{
  "n_layer": 11,
  "rope_base": 10000.0,
  "init": "normal",
  "weight_decay": 0.054,
  "steps": 4890
}
Each number is 128 + 32 x the weight over its row's rms, rounded and kept within 0 to 255. Layers, rows and columns count from 0. Numbers have three digits each. The size before them is the row's rms in percent of the matrix's.

# layer 4 MLP gate, 832x320, rms 0.183, rows 292-702, columns 96-127
101:121091135148197070061125081139185103167105105117120136113117088084068103073158066121148171119120
094:119090111167090179112143157078160142109149134163081100167132128094070052108126105128108160181162
100:161140157146107111171100104138112183056086120158123118095140131140121163162063092112184095141124
099:128176114125140101107068109129120133118111084136167126147108102105101096104165136118147176068185
092:120103078168114087139104104162122100115110101126136116138093131119133156083099137092092152110071
096:144070145158112103094173158152166052129130171141150087195138086097152098142089068133080109087160
119:166126157112172175179168139157072122113164075105074157114152165155094094123155140127122100136162
095:134092108129174105075116086132128096162173154114163157107129114175178130111118143104087115096152
099:076075129096191072162153129133163186131172132138184137057133164149101053156186138119140041120141
103:142168111136146133138132137147115123170100107120153134194115115094150123161124155130167216141127
099:103125097111128153127122080150148150106183112117151138096155120145201144138128079182114084188163
105:133099113115146102179141120158134149114053119116137155103081182112091120160131162143092069130126
098:117118201087232092116130113163134093114148107192077067182181133154118147093159148103150174095166
099:112143104134118143079107094173125060142090207106137168200125171115121161104117124144127132111159
095:112106180128113128172096089114121165113112161116141087165111179088176176118154111110126112148083
103:129182117143184147121135126109125221091124157120115091126093064084079099158124183115144109193118
095:141136141103195098129158146174134083192149138078112121148144133119193119126140149079134138162121
093:205159142070110153092174099184137156101147201101154111184096161097101090116164135091162097125133
088:120075095052103135105111105123105150128094114133111125145075158103118112114113176108085107141160
100:109152187144119138194157133109185067128154139101060127081124119137070167101191130149098157140126
104:111101181117143069092141096118075169103081134152154160171154172101102112087195103131150125168091
106:149114129114166118110142075159153067097205056109073143177168114109197153113168148073095138114153
095:104088082165134070100186158152117099120141121111100150119175148118147091083116109136133200124117
106:127128097111119132106094170122126120163159104114156148149135164140102142114159077165159120102146
108:152216172146088168126157116163136135238113091158116161155078162119111149133177137188076093137139
096:140104120194077055115164148142138103068156133180118119132113122163166091200084191080139138111153
103:154113156140155111082132082156192133194155173132136124074141200114149074157113163073162117175137
107:127145123106102102152200098154122135161110158117158048126101158143133160142101132142105160111178
104:148146117134162096140148082118091128157159166116111110125113178143122108136118117114111090084144
096:124105184078152100157134136118140163143138135142072132106125142142126148059111126134158109144144
090:113106182159115119137106138115137091093148134174122163158105074131173149096106081147175102255084
107:099143137131087107131135091122092209182129090166075116105155140071120121146127146195177166156133
096:109081162121149114142138104121144137100149063116132062142133132143119218126162109133150128096088
103:155129118080046176129117103122107114174140132131088156131149125131117176109108123159092116079107
100:107155131171143110154119144084132152075088128136127125139122103093132139142125113078079097115113
106:122162135071098109162179121152109131091098118172138112085139087160099090102180111168116116157123
109:107101131098195160089183122177169082050106166108171120131170195069126129107151096126171211118134
096:133152156126069138149118127157121164106127162141078096161096158072083113150121166091150096131143
099:113100180131127051128141114095119146107152096084111145173149111106096211153095089099164081111199
103:145104131094156198112100149175146168078161132146142123035078148148098147125085127073076132074187
103:116141128156085175106153112141163101097094171157096136170045147198112108172061095165149141177097
093:105106115102064183109114163144114183134084099087155127130145108151111159127092146086133183163135
108:133148166119137105145036080163154132107158066118174142146176169104152139067081048078119132178113
091:121150143142102141149138097112166089120110159101145171100171119142112126143149093084103145139120
097:140116139132156075083077179161059098117136082150151101084095147145082166124145131120110127147067
102:107155131086093108016107094127129119102107148138181108159116089118134150123173148172122125149170
096:144150100128077167117164110096150113101158121079134105164170109104080095135176099090130074162102
095:094144176145140164125097137092177089075125127126127140126168132096164169110162064139082133141140
121:146099074119136105111126104142116094126137173076133119123090195111135133121180165107120086131167
100:095121148158091149083105127157183144197120168130135156140179144149153117126140128147104123163138
095:128158146147165126130095140126116147115142089156087142102047197120087104135175102104143129090086
102:141132049118142117179129105128083136093136173151093105130085179123120109120194148110119081069109
101:125107062111155045199128130147122127113117128156118104197113183088162129184165142095151130105119
114:139157060196087147127142144154150167139110131133119064136162152035074162058159124156123131147149
097:121125168147168145166129144109109148098138089137076105079103123143141160098144087126120141110145
089:182159124165132182160029124127151163065092124173109121150067118177103162209107100049113100177086
095:219127160149085103162169162103105084088088103109139155067126118133222084094104123167132148141164
099:082119081120121103167123155094131113147092133116128166080108109142161191141089155128182129175089
105:113140148131129174102123092162152123102069103133163119202117172091119164151136154182165132110116
098:079162091102156141107143102102107151111159155119176106109104153130148097120121080119181150098123
102:081102033127143168124186111158129118127148140143136175163137085070139126067116123149131146130175
106:096144124111177111130165137197140170133156132100139067117108171115059084117153151042166113155153
092:065113074121144081137114140111079086134114103140121131190123105090118096098073170101063109177100
115:121099172117139101137209138181161136119132185110145150093127139107120086092146072134123170093162
091:190085162151152117143086087179103134118137152143120066069106212142084064103096033127207125155158
105:157086082122138074085119114130139124100144082199217100116110158148117103137079218149158060129147
109:081113086161147132069114089135129153095160116138162112097162145137130114097121085145050159098088
101:151174130104069135113069084131118127098097122137086125099062160181117100103051058110147089120180
107:146122212154128156121136093149139160120138112145161135113126169153130105164121129120157057135106
088:059126109100102103123106109124116107142089129128162210103123081084127149113139097174091173141158
099:160078144030129159180158161109117156108130118170130105171163166110101125123064096149069096156093
096:115082043102171146091089105128103128105129205125128140133118162128138132113166134186127084129104
100:127076149113088098136138147112167075136085122126126089132144111136113092173100089100138194157146
101:109124141121178159122105202122163124090136142160136080109141137148158128108091173133113108163149
106:103141058135180164135180135062131095110148122102103120106094185153157143113068136151148139139088
091:138121110172169118124173134133065140162158137103129077079166173160145122127212118097152108109115
112:124149079169074087154140143033171112139117127160098063205031120190157089066114130124113122109152
098:168161029133113147117158124116205168076124176125178119130128156185136073112134131125143149127175
105:086140133121096114137142122074126116129058111067138163115195137170089158192148115105170087154081
111:145130141122092099172118093143182098203077173125132090096201164117113109114109116144131113087107
089:120086091191136110165154111108119168071098200051169130122149096114104131129091174103121143183128
102:183140141122171146166166159143047146144157117185093111130068122181088136128111161135127202108111
102:149099117100144177133171093169132102121095171109033123125152183129082139139086095124135125180152
092:105180133136208170126154085141109102144076133102116078162078122098142132163109113098106153146072
089:150139122128115083113151125140059062175162092141116121183104113116134169124079145126133074089112
092:098137148117232078139128087110155190089057108176164123136150156143099060138116096144185111137095
100:139093138124181137211147111130124108165105144079099168154142130145157131121155123124159151110120
106:152178095123162122074123140169109091124155161125138143123135155144089117206118091135164167157128
098:159118129067176145141107091104149104157132132072074078143153140129139090143094108130119170149127
096:123165075107154096067069162111138115068123171143119070131173176119121104151124124166102149144129
104:117095153131186101151234167133162144145187104128088119080162097144141122180123194104161149144152
095:106121124099153082102079159170151125111152120147130156047090093190153096183113138113091068133090
104:101142105081109096122145099113196148135101071077096147123104129088183047167059117098134121149110
094:078110083131108116140073176164182187135173055113127104118154163157084101136137107094141043097124
096:085148108070150076105156155097091094068118105065131073145132201122191136105090106073123131108143
102:154145069161114123120079160162168164122176167107182136145095120141117167188116142131157150149102
102:129162086121154142140134097137124092173114107111080066126091177108078129125096118043159126147117
097:098111164143150138104139076137105127126114147121155161158097160177138156157065101145070083108111
103:144067108107148188082132114099163145133155178189119132147066093149141115066085108137128077126046
089:191117082119124161140184098193190163121080112129166150056074150144128158152126080164148108147109
103:131140075173124125095148126162125134123123118133167132141162156127123113116149144171116027140163
099:137165105145124096156178093105104105163095131106138138129097172121113045088194167114133161127153
093:108061133111157123089125081154075153135130140118120115121142106135150103117131117066131196125138
095:142125176166164149096195109121105147139111129139122115146123154076144150074140119151087101103132
110:107101118143104197102170156176147120097164092130114089128098098120098113130100157119127140151126
093:235084093086116145099099128108136162138171156090107135111111136065111114094109118046080115058121
104:153121069158160169104170178107114148120158174118121129144117163150100130041053096074150148157194
102:134179055108131148178095111231107139106127128175139115157092118152105130140156144095121098116168
097:110160082091084060159127133147143086109186078147118123173027161128138106100089136150086159133160
105:075125125119111134163103099138200106137143116184206154058093150095151132090127107136149135101125
093:159128131146139102145158116150187132100104109150195110188142131135108122145171132119131139140091
083:106176102207166111124180135143154144149117158128092144139090106111088130103179133191098153051117
100:140132077132162083139118083113126169199077148144108192174129111128158111115084121168098083113096
097:126127136132147131137134128171147126110128124136193118158081152119138091105125154093138090118160
094:035097125128155116074164103142143193090127118096116134177072142146093129127126131086092115095113
101:090118098073152111106165076187158113164189141130093118129117116148096119152163154112166140108113
097:099130134078104169172136137194177109095139103176081140124070196091093178121199129082127122145117
108:117161148164125184091164088144108131172150134171154103202177137132199120108149160064123108136095
100:080122106186192215047156154127196108119135165141147119190164141137141081131078109110158076175136
102:155097124125132089141154078164087148131105044113112150094096077094077166140115098095120026209179
100:107122142068118139086156125120145130142050139106145121153127089081117122131160139151126114141141
102:096114149077100105161171184113163183128106187123128127129110132156162103144125174187152067102082
106:083104131127170108118165063121184146152103121060108102153121155199132169121131082049174137150103
104:136177136107145122085140094100070118152099181127101173096175187152114086149119224139145076104092
099:190132102134125122155109117160107115066103126150084128118046132079105119151125096110139101162124
108:141178100083154175135210160121112097073101124088116172140114082180107161172122096117075094144091
100:113135137196098165143174119083097169121155124053150126097079120149148087153180109101128118170140
095:097137085035185157133162125098172140101166169157227076107147154047129118154123107097130165170109
093:138154118079083157122093067073095105124067130173138128111138088146108126093145113122136098137107
102:116106109177132148172141113102123146120135134169191126183164164122104196127117120118188147120143
100:098146161097109127146143133109168090130081170140122162176139120200148151090139123080139094107168
099:111102181147108125119057095079144155134125128076128195129158128099156087103133150140150111130158
089:110082183117187126155107181144070098061091123189131150157121090102113100153112078102098100183208
092:135157120124090169109183129136106091164159083213157080126116146109152119139109171148159122153108
096:146122106112146137147160173086076078095165187115074081099102144117136160133081070102166128128167
092:167135189130092104120167112081131111154143199092069140101164146147143156148140139100130163140124
106:120129000115118080049091030157143089126146097161200174155112153095141112164132120128170119170116
090:094147104143093136173125119150096093154111115115144142141159129101090158147115105167139151142081
108:118131060094144112076137096139091116138109166138126151191096129047159120132139117093148086104045
100:161129114121084092122121125133127099113113165113064091137091146103185088079129109124148114137124
095:113186115181150137095108178133128083123097105145103118133109125147141176053119081133107165166146
096:113178142120082109146131156136192183102102127120050155130142118103152102165089079131108141124131
097:088144151087124124157154128158118151083165124165097133132111071100094125097113126125100142192036
103:083024144124212141143178129108119116161128159163102124081129217127133060132141146170092163163076
094:123116166112061077129113137169173155158113131096188157126096169127152121178074147189088122097136
097:178108139079133133118154137115097098124173154090081130116095151114109123133107129122166101120158
097:149156126067142127145014184103121106108125194147135126061160116127119154138142104129097089149132
097:153156228128111152172074120165134118159082060187101138043189194088122137139166154113129098101190
098:059159138156107093127096128160194157082112106120125104122087128159084086127103100152142154122142
102:152120132104136130164153152124149138140153110146118110068150105118125106150058136127106128126084
102:114106126126105132162111108105127162113064173150151067100102163142108104120093117134165140130119
124:111155170170115148101150117077090105109153160097118123147086162100134129153130114192159189117183
102:108177113149136135124119067140092120140128106155176100079153158124120086115138107187073172099126
101:097216112131131152145082106113173118103101123101136127120128061126137195143189105114017116097106
097:096151123160132138136111153103138138128139185137124127047188100088150102139148178163170111140162
105:144156068137128159018137072163070179156177088183158182163160187082127143138122198150179147136166
111:097098141124128045094153109114120153056137147108144127110108170135083149134179111174123128136115
101:130155076097157064154098082141165124053138124106120098147168109099115158150182159174137063187117
093:126174105086164176138119080123150146134141121115130111165164177109090128124140069114189153157130
097:203152120132119119112101152115126109120089101093092164158093235148095130178096099096146121149072
097:128089089161132081135116052153176086072108119074138146128149169118078131166073087127155170123110
120:104164147133086186114126144159106161096150134147140150167116120096110141152079129157138183144120
101:126070112110155093080130130117149104157109126133083164101094147075127135127164116133130112067110
105:137203113092101093069118089184136088137128177104150179159172140101127092122159153122157165136092
100:121188120146157177140158132120131145087119128117128106157132117101138105168140114146140174129159
097:093101141135138104147138139186108116155087158158104160160123153114094116096121058146111143065048
097:175168184151129100088089136152088101062141151140155122099102176138139111103117097072156139139134
102:193090124098106139118120080183118139125154110117115122126069087103107150218151172087144138127138
102:188153169164163119166164151180124118148172159196133090156123080128153111138129127071131143128163
090:106095113089135179170103102109061200140171146173129159142119111152131130114135054093178104153183
109:082150088082144181145149121108160111089103210085078188109136169123133134124109186095054139102133
106:136112118180081126133131186104149087147125103123130095097149139122171154134128111131173177082126
097:169116139130178118134133174120136097138166086184195184080094159142114146155143102117120098143092
105:150148049111134104191153147119119127121109143131101164077111195105170182159090137111160133163117
102:172188160179102169105129150111107133122116101139134128208151119102146135159115080081116138060206
098:107129094181146124143111183172154141115118113093185146070097189136104249106176169088094177143116
103:153050142113144118134089177139105154064068132121139128149123079107114151121077113139186104112112
091:111094089121168145075162084123123111139137127173121104095166051123145127173142128140120059099164
095:135119099144164101112090169113181176172135148097133152135152092127150064111138082089123124060126
098:158111032088132122101141108173092141125147114131085124118127092110100106124088141142125100112180
098:121126123103097135165124139097211181115124135143141122082112091136113095073074135092118078113166
103:092152107124101119124188142201156149137113127088121082171144112099116149142159136112163119142228
094:121112104163125153135126181125115160154076178198129125069134131116147108076130134104204093126177
108:116154084121197186071133131181169129130132144133175160092063162121140115115115134141148209162129
101:167127149116143111119122117115127131152175131144078132137123173085184119148118104147114137144125
103:098160058085159095124112142101135155166145079168117122104092096134135148091111076113100119121128
096:119195088102168131084132155097124104123164124139140093126117123090143142167161080098073104149159
102:124134094128086108122068090134131103140131190128123116169143138098117138160118147071174145133172
099:138100101167144149127154043174163114138142146090144150067159176142124151066144196121130105102152
103:165133164133145139122074132117144088069082127130150173125143185111127115157139115123139162136144
106:152118107143131154113126170071094085111144147117145194127082148121107113091090136158149135129134
096:184136184108120154163091115154081090090168075145100134134112138092146098160144159155076124083174
101:128125109127134143190120117111150183144084133176186151094137144101077118158100073144172117135082
103:112132143093136123110124143146145132080164091138097087126139131111173143093143149121142107108169
111:096056140140128066150186117161095157165090153088121133104112078118158136125139056143165097122113
100:096075116060162055109193114104104103134110175095149123137122118179172142102120103127101121171174
103:140114125113097165130133109068061075135113114124111128102110119202083106153107134089155149110089
100:120091197090187171100133127132185153102140152114193112151111134151127158192154140103097126061164
101:085144136116146133143133077190153177155137107175160138096107083149170126171091175093105157114133
099:131162089142108157194101129111084121108138141093173111102091171191142111142104197103129136081162
101:108097122106167183150117155095095129096173089132098112130171121127145126170168069125134081131182
096:127161140105134091110109180120129095130158165154132087129153093100107129100089167146160166186164
097:131139133140220102081195081097163116137067135121117139114159185119125083104076108119137092145142
117:165158089140133140120147110166115127150092108166083084110146122114114143112162063073132096083175
105:121173133126193135138164120121139130137135076158156105127159116134069150125123162124091103216106
089:147143133146160082115107105115160120131143123097134072106161193119135141129123147104085174114142
104:128095104063091176176139154183168124117090137092124094109101134091121201124124108102141086159069
096:167148138091108102138160136107157098105094135148153072064151147149197086126140087146132105163164
106:130144092147072111144108126165141111142094147141156173132068143074109114148170094163076114155085
103:121087096134189116078092105176086147166096132163107089183123114036156159148186102100126125123127
101:083159145132090137133103129149060107101144091173080080162116142088112139138150203162177112133153
100:146124099119109104155117097073036145094110166111175143166052124165118122090141079138138055122125
108:152115096061120126082106113098179129132089111135125133126097129051129151121116129069091100142113
113:094036141116069145180104118140118142110111093156138129116087136128192135127150123109122131067124
084:116120138100132075136138121072084107163181098126107128120138126147157081147146189135110111087100
101:069121131159156106087127152109092180097140136117128119119145152128102162131167113060138193101104
102:113130172109130111138157148151145152118132176176218115141172155121105122138121182110100133130098
099:105150112123122139136191102129175124087092167121155100120159089159124192108107108105167142137111
102:207131154084138116127143164098074145091128122087116139083139123113151113144072128133124160130144
094:115195171110142081110126128147108122142138114182128138103168103113081111181143121158090075105130
095:152126124083137204151113121094160081154144134128095086077132118135164104179145121144101112147123
098:122114129155168112051156132122091089118116071106191181173128173115152142078125097113178069113144
103:109074088137213138137127125117139092061142124134081137127152142181161128137135148135113144193167
101:109122188160135126127116169138075136060155102113176120155142104128100130089089121181170142111083
115:162125106061143117073188144146139155115124121071116099128137108153146100119128128078135187123065
104:172159154091133132134151125111146145104182096089126097104078084198195167135179142106109097178125
104:131140120061104144127177140070131062132132130162147076165122065156146104119155083126173095140134
106:090117172139124155097141146120131140122127147131165104078133120078140107164147137097123140137092
102:081107134150092102125116127152151073089182136171199107102188052129132105148144124132120145162091
090:134157112124121119179128139176172139109104106095167134070115126116127163116134112129180090136145
101:119101144124177194132097114195150148094105144121172191163131195147154147100103142137116165096119
096:125097176146108149147142147115148152121123169101157062118101130140130124170079075131113124151118
101:151078118119129124147095155148061116199105166136160129085138148152173100102151076095040133124148
104:177132146164090131117125109138109149130109165088081097120142088157126106161122128102111155169127
091:144124102147181103148129133167176134133159162123109147149131142086124081132159125082157120177085
112:190186110182113104146160156191075122115079129177092074113140122105169143079181095135151107136107
096:120167122118178122133097163078133135171133089150174111130128130106149150074143131073133122141119
114:198158111118095120200173139148130163087123141111130120133140107187032081186146092162070120148150
103:108039121112141189154196101146134146085144106087134107142116139129167130112135105173089191196182
099:149102159114112095046126147094120144117099067115120152070150159159120187108106132129193166129157
106:145102140102138106101142151137096090125135087102110115173184117104142093094126130117165104124118
098:121185108118101097134125139107138102112088058203154182158166123094152181135145126100181126147151
098:099096112073101121162129100134121153106086143132157091121169177133100087107162098162108097100163
094:134125118131189132140130109099134095115165120099139098117157095108113009134107106108116177108136
096:116105201108198103171097178152133183126174148107060088116125129179122186190119106112114118064105
102:119083082135113163069095096103117112129089114143073113142115090141171155091176087121119167077121
104:101071158162135108101128144069139145064090109120137144065108149080116121161082121090108107128136
108:159127111174132159138099079158134134170147178096125149163058175156167069100133110169148112102092
098:149144123130131095096167108167089133141164118158179060146150104057121183114151118134126110124104
100:116139135115169122188125136199165144123166127078090152127144141161105168178029116118123102160138
096:147156123160232137132118144063089114187109129113166074102108130127160101145135088177103067136149
102:135097108120145096189124082117103159144161184112167159162162161133133151093110178162077162073099
095:077149145097148091119155132154226116174101073166056086085149125149186104151154157107116092186151
104:138110119091115105122114123196164120108092157188128069136166139142125112113144112074127095184161
097:169140124126155116091158079234163152082191112134157066116124132184104160101152086122113168152084
089:144180121055090096127137120100156086169143105146106131123091107119103165129182069082071146137133
095:154050141179105172127146110107134134088112084160118170144133177162133086125163098084105169162132
100:144122128109156130085104161164155164137146097103140105130069082085142173164198110088115156135102
095:123186177105049138175131126152147110128071103122132146175184163108114142161053142108158129103159
098:117140190133135186145156156090064086115140084113104141125157158122129181118167093094140140154164
097:152081123181131138145188129156091109139111010163125104142118171120148152185166105094106090127134
097:115125161113131123121167133130174130138102169116132118137099139112093088157153114152120154173125
101:096152168149144179121092099093148098143159086148151149131164140085119156185123132151210122121156
099:082158115133172103167070133210175129108135133139156181122150083096116111122137035119134092157134
108:162100128124141122169160133102135097117113093066137146110147100046189160134104089145123155182139
092:117146149170105100093116224142165104112157140161141133101130149143167139169111051104154191160195
101:133149132102077097104108076099116125109135098118171092105124114164117161107095142215206103138145
094:204126110135160090092138140149102130135110116152069111079102106149124115183093070133166129146122
094:197166120134162131074134079142170110135118069135199094108066145107112139233137132147078098131101
100:097143116140118083118098112127160091113112110105099067110151133102150152125100112094124130125139
096:137163142095113136122131131130154135150128154120140147096086179148099087202119116122086144135132
112:098071118167149109150098143135144216038097093122088222143131121111132090096144182144058167147076
104:124141156136141124140148113164121129120099105144097129115079099084079128100030082079167138086144
093:137110114083190106149125150109090144108100124089110115129171145184098109124171155080163119128143
105:136157159108119120109140138078154067112107239105169072120107139183109110132129126135127154130116
102:161155141127152113037113096156153126124141137125100110099081096137115176150106133107154116139143
094:076074132128146108094085092104162064084166128138142141160123128103103105172110122154161161093169
101:104055190158111135157176188128120147097116139134116092169178142128097116110092091107094118087138
094:130116072038154107113059107180142146074129122149137095127209116153195141091152143136085136173106
108:143142174124174144149088108137148160130137154107109066094114135126146091121143133121115113168113
098:167101124117119125105096112069098153097156118138089106131160164108173072088161142115171146159141
102:097063162119180133180114173149135113128045165130073144104146149111094116129154151129128112151132
094:153130086139094051100146175113108120149078136177131172146090067111182146160135116157126160103131
097:138172168126181125152133114156119122144062106112132140159139086103144131099016101142118080124142
091:119147170163096145133156119191152173159146151078074115170107107135123164142179088175120092109197
105:095159128141099101126102165113146185129097132161143155129135178107142135140152146136090106128111
097:122105124185102129168131148123162081182107148077162138113098079125115129140198091093089144047081
098:078103128126148148178122122186155126156134098149168122136156167132153188133109141177116175177037
100:157104155155140130140121131102142132081094126129120106139123161102168142095119103131128099093092
110:124132084178090121163162087192093137179118164064162109150108153146114081090124097120128131136163
100:120097127144180134105115081130125146147141107154102091066111127168123123138044118104121133113149
093:130159112108126096141070122146135106131084136141097117139124129152105041165088139045090135158172
101:075158126131131144094178115100127120126136060047126206147073134111170180083116138109125107167161
098:108135131130163126152124130169095148123072161130064112098174143148166154102132166091139091122090
097:150133097155126098180159128174014130097185108073138142110135111107162146106116081141132098136117
103:160083083087128107093123137095151125143110117140181137148119105128084145069146140137059083130138
103:134169116092143108117130119129160184062135104091118108105073076072119099170139177139099172113077
104:124105084134120148139119041106142150088143115072111144128125131160114100167133139082117077137111
098:130107138129137109147114132175150159123099110141115105181175155138122102127135119116126114193147
091:124066081106090120082141100125150143125152119103177113073108163127096179119135119092104093107144
101:122120097106080147086163116136123163151111155131147171182148126115182144139118126121131098145234
106:133153108157120128174129125158125110170122088123102159113146094144098074111145097049114161110129
099:134165093125062139108124065146171165095139104109160156204132089097122143103143093114194182115121
099:219159073157097121103137125136144134126128164209108140136117155159154098143099184117121103146036
098:045148058145079120088149108097145126088140163151124195098092180097154145119130081111106139099119
102:132098074160131167131141175075150158111156117079066139123096136176155121122139138087137102100141
103:152123106171151139175150075122124092120149137157127141056065120141084081093066132115159135137151
104:133100114154126176024117127086067165176172135080117117154115158063102118098135118136151125189110
105:180105127124072126096137123064161189081104122157119104133149152125093143102084204134182116108129
099:104107150119163147154206096151190087083161158145105089124144109177071135125115162087136115126135
103:092187052130112138099109161131134174082138164099157163110135127100110062022079073179124128165106
098:102106110105139165065111093124129162157106092106174087130161111175120138149155146114094149133130
094:124134132115107088159128208095120096152128104162104095155137153133084128109072092145081068142141
100:165097166123098162117107071148116132115112076162098118147058178128135149118135096102118102131149
097:135074131146074153145139106136079183137093109127136134159126129154174157107123129155174145128094
103:165131091106075182143123124153139160054111082067156110095145068158149073111126135120076095113150
100:085094085133168119122153091199178130112150144150161158151108147103134159158111156183113124111118
097:125106115156156140106139184086158121096128163144146108083131136152106103141114148092160113134141
103:121150165097152072181113138195142121150085079134119186156081083173124198156168080102084101094166
095:088147204156179149109107129120077123100107212125144170125112116184141117134086128186121114166170
092:116164122069167121089130145156141229081146138162101124111134111112090086149139131181167109101077
093:140085168104110104118101122156121138101100112166132105165134128157152129096083096100161171080095
101:125149149142149094145115101119111138138114062180140128121158084104122127097081125101128082140108
096:119089118120154133103124160175136111119139109115088137105157124123089140171151156155131123066160
089:135145064101070142173122107107087136107161150193134154145169149039062098121115114146089136116145
101:125131095186133119101159140142095150161172103106164108154126152095156161133140119114105053145122
103:157075132145185113097126151149185124120112176085135114123110182141089112110149113129104080131182
092:098127139120144093113157128140137122112173110089068166134127085073123102216151113125098112099101
106:134071132104163157109140139168139140179087119133084147110105143060108134145150111135079130138153
100:146129085150094127142120196115097156118142168133120138198161142134123102110176078038156128140108
098:174063132139143121185152110136139145129132101101137149123131084179104089108144058086145149116140
093:080144132139095113106152153125071107144167124173112119125119126120068102118114110131127147141168
094:096109129113175114083145181087077156126229154093093150081156127097164115118132102133070188137141
098:132124123158111112106152172142140124145112116175104164105170146117148060178170119125110170121134
100:124094123175170152116120102167141102127076115149177122153153130152094184065109094109184180092114
101:125095105148170119129157113123132184137067089084160087146122104146122176068159132091131125148115
087:110159085095148189130123073151116108110147098162076168119136103125131139124139167143120076149120
100:086136143141178136205146158136122133140166190123154079148148157128129090200154121137168120151079
104:084077133131145130160141181156103149112107104167133112161087109159102092090120026151118121054086
099:160119057165132095123109184075097141122139111106150143142187111100132150102111101132109133101133
100:121173123100182143142158090170072113139102174138145096140125114173153103124112165102162150147111
100:152158109144099122091109136139088129130118123181184129154097129107086143136120170075155125203133
089:120131068132138140112093119125113078159209110119144127137102086150115115141133168150137130097154
090:116179123106162130158177136136193153153110086080144118106145139078160081186164099163130114198141
101:097100170119163147133083121095096064138184105146160110114087139141160108138121071135062137089164
094:092145064171093129124164144112116120154105107113115097100091170074108159166094148110091156102094
103:107154143191120088123206102106255140114087157114117127133066157109102136156091104151140123131131
098:170118150146110045117142191126093113148179168145142138171125141162112122189124077167092123109110
097:132202162169105063119128111092179136146113161096082130167068158141113123091128109093113143133110
104:053160128107159084197126078158075119121109112064142155121080118141116134103101097155123092144115
090:128087130178089125120167100101175102113073098164218112170161176120131152133149109118163140122154
087:119082096130081024121126104153167179143165120090102102078099096121137151125139100132173104173142
102:075159115105119117116139128204149166124146065097185081137121071144175164122108114131083096163134
089:099080111132125151161108106096194140087109074131108138129080173103098082123070060168105116169158
098:142126142111108045092087078120083108150102127115097125125116194105138149118160139036084151104141
092:104148109087066157112125119132091121121114171122071112174149176168114082163130137055079116085132
106:124114136087122172166131161093104139116143138126114134125117123110116142118147097146111073070134
102:164137080138070117080175111101125147127129115085162119143148137083119140104157078098101117208123
095:099089111127095059137124171155119077183192165111117055116098165185092117105143121112093087181135
094:168119091154179093146138113118076157144120096110138118163107160102109191108068136140161075139121
095:153044103129192154115167098149150130154120072083185165101057161151158064106115121154133115089111
099:121151102175137095164177164142149134119109114058153152156089129107116110110100107104186118215099
098:098169086122142123154120119096107185102067113175167150129103158149152104108061141139131122134096
095:064127102149086133069101160124153165081161180143038178167116093106147115069081090119115068182116
095:114113173142171114079096150142123161218185184165180177106118130103068116213118124059081155120156
104:116166131054122114092154099134168201118116084140165142149097128119110126154165075198090161147120
109:156122096147089130171165122073149136152158078150099117158142140154151096084096172175049141164144
097:094189109112100116109140163113111179095104141081188089138088135148164090074152089102092097084161
096:146157139128151054141115041130115153067173129113112098198143100138124170168141150137150142149122
090:111156148196124163121156106085086126138146140139102130139187136101145073079098099156120106088141
095:148093094094099108131151150134145072125121177058120127121149112138105143172138129103107154132112
096:094111108119168110079130107105131130107046141095113120109145123069121122125127136139122117116147
107:190081092093172095116162164151099113114122128118101089095154107117132175044148130078096111176126
098:106148136136127077102192085117153135086127144122117083134117122074085139136133112143138090165143
091:085121156120160174126131165138075106145128146170135115083072105161157112176123083123165116164162
098:130080156100220141109145068107147086093194059118216128169125121103103156107088126078122131116117
098:096113133098106096166153075184171132083124140097155087137186097073150087064140106111128107168176
100:121166137109122073092104134073154108086080146134148094138130167101123170163137090196129165185110
110:149133105154134143153182073141070160112098086123127145158159194160143133142070156184109133115079
100:094142108051162101141132137136094141161075152130086105185119147107153130147106092110077125087136
103:152135158068123156086059129121131126159121189078086113131117091111101094127073121151185123144098
094:170146087173164157126086137153114158068110078140047118140078190119158129187142147113151179130081
102:169139066161147102086084149098069108100103164057104175148112104127185134132100091124102174123134
101:107115154088161106117144125061142122095145128143133157176091122136139141142110143094076146153150
120:159114118176108163110165183165135135140109082101166154135124114091171105165144135175107144129120
096:098167151190096082141116150098198133096123174085146212158092052190171149130168080096176115105087
104:069155095132113071202159103205124139140147117149130127046132151149145103100121102091176140130171
093:093158113100152059161135125167210172108102129158154123095128124107117063159145111065143120085137
092:140050134065158129132126067164140145150136140189092120124134149119165191143139114061068136113106
097:143118122152101121127157135109137161127160104129129089158115129116160106135102148133140165126062
105:121148081136119159113082148122096122106185113186095115109148107165182152072131162140144192142118
101:122084142172077092095142153172165119042131123156075116107161132091170097123165107159113103085088
102:070117146143177128161112137109140089156115173108105087129077151136176103168160091101162110129108
099:107115125087164074107142119154106179104140158149165166158117126149058091150116161123140103158099
095:161165079121099049162111168109147118089102137109146124150155060174104087125056134128154144146132
098:127129137104183133119138083135104134038155105088104118149132121096173123168156081074093163140144
107:155129201110141102165142148099118082090123119168119135083125117111144105133151132182169107119127
111:151137118122100097102110132099159082081143123109144135127118092137184119150117143132140152097128
105:134100134123151114141126112150126140148174200082077103116136084190111095084093101174169123081148
099:120127147124113136143145111192149078105128094108097129146100135114148169149059100114136143116167
100:084146135144067118128110104089127110164177092118137131119049154075135172067133104144127069087115
105:133156151140137175109149133155148134091128093114157144122149104039159200163152186113129105177151
093:046123094173070173100111114121123150168140128124108104154125149111100165120126161139134133140134
096:134073082151163141125119059148182135110143113120177143142118130075167144147137131121138149139174
090:124125125116099116101149130142131148106092131204151110129144160155174090161120155163132177142151
102:140105116112092124143136082172143089161110103154100132154097087105155113036141134141107120160106
091:146118131117130117155073158148141138139111091133151068184157163110096144180083123066097148097093
097:079079058119147088177117077057145120165069122145112153093114134098126074113145125105184160146103
100:154083130110093107157136049129179166074100000120077138149083184101119095134164101112109095153124
157:100127149179101154115155075112154104158122118097150129153170108080049144156177073165103132161154
102:111128182131166157148109119190146110114138117120092134207192105160125101162081146135078099145146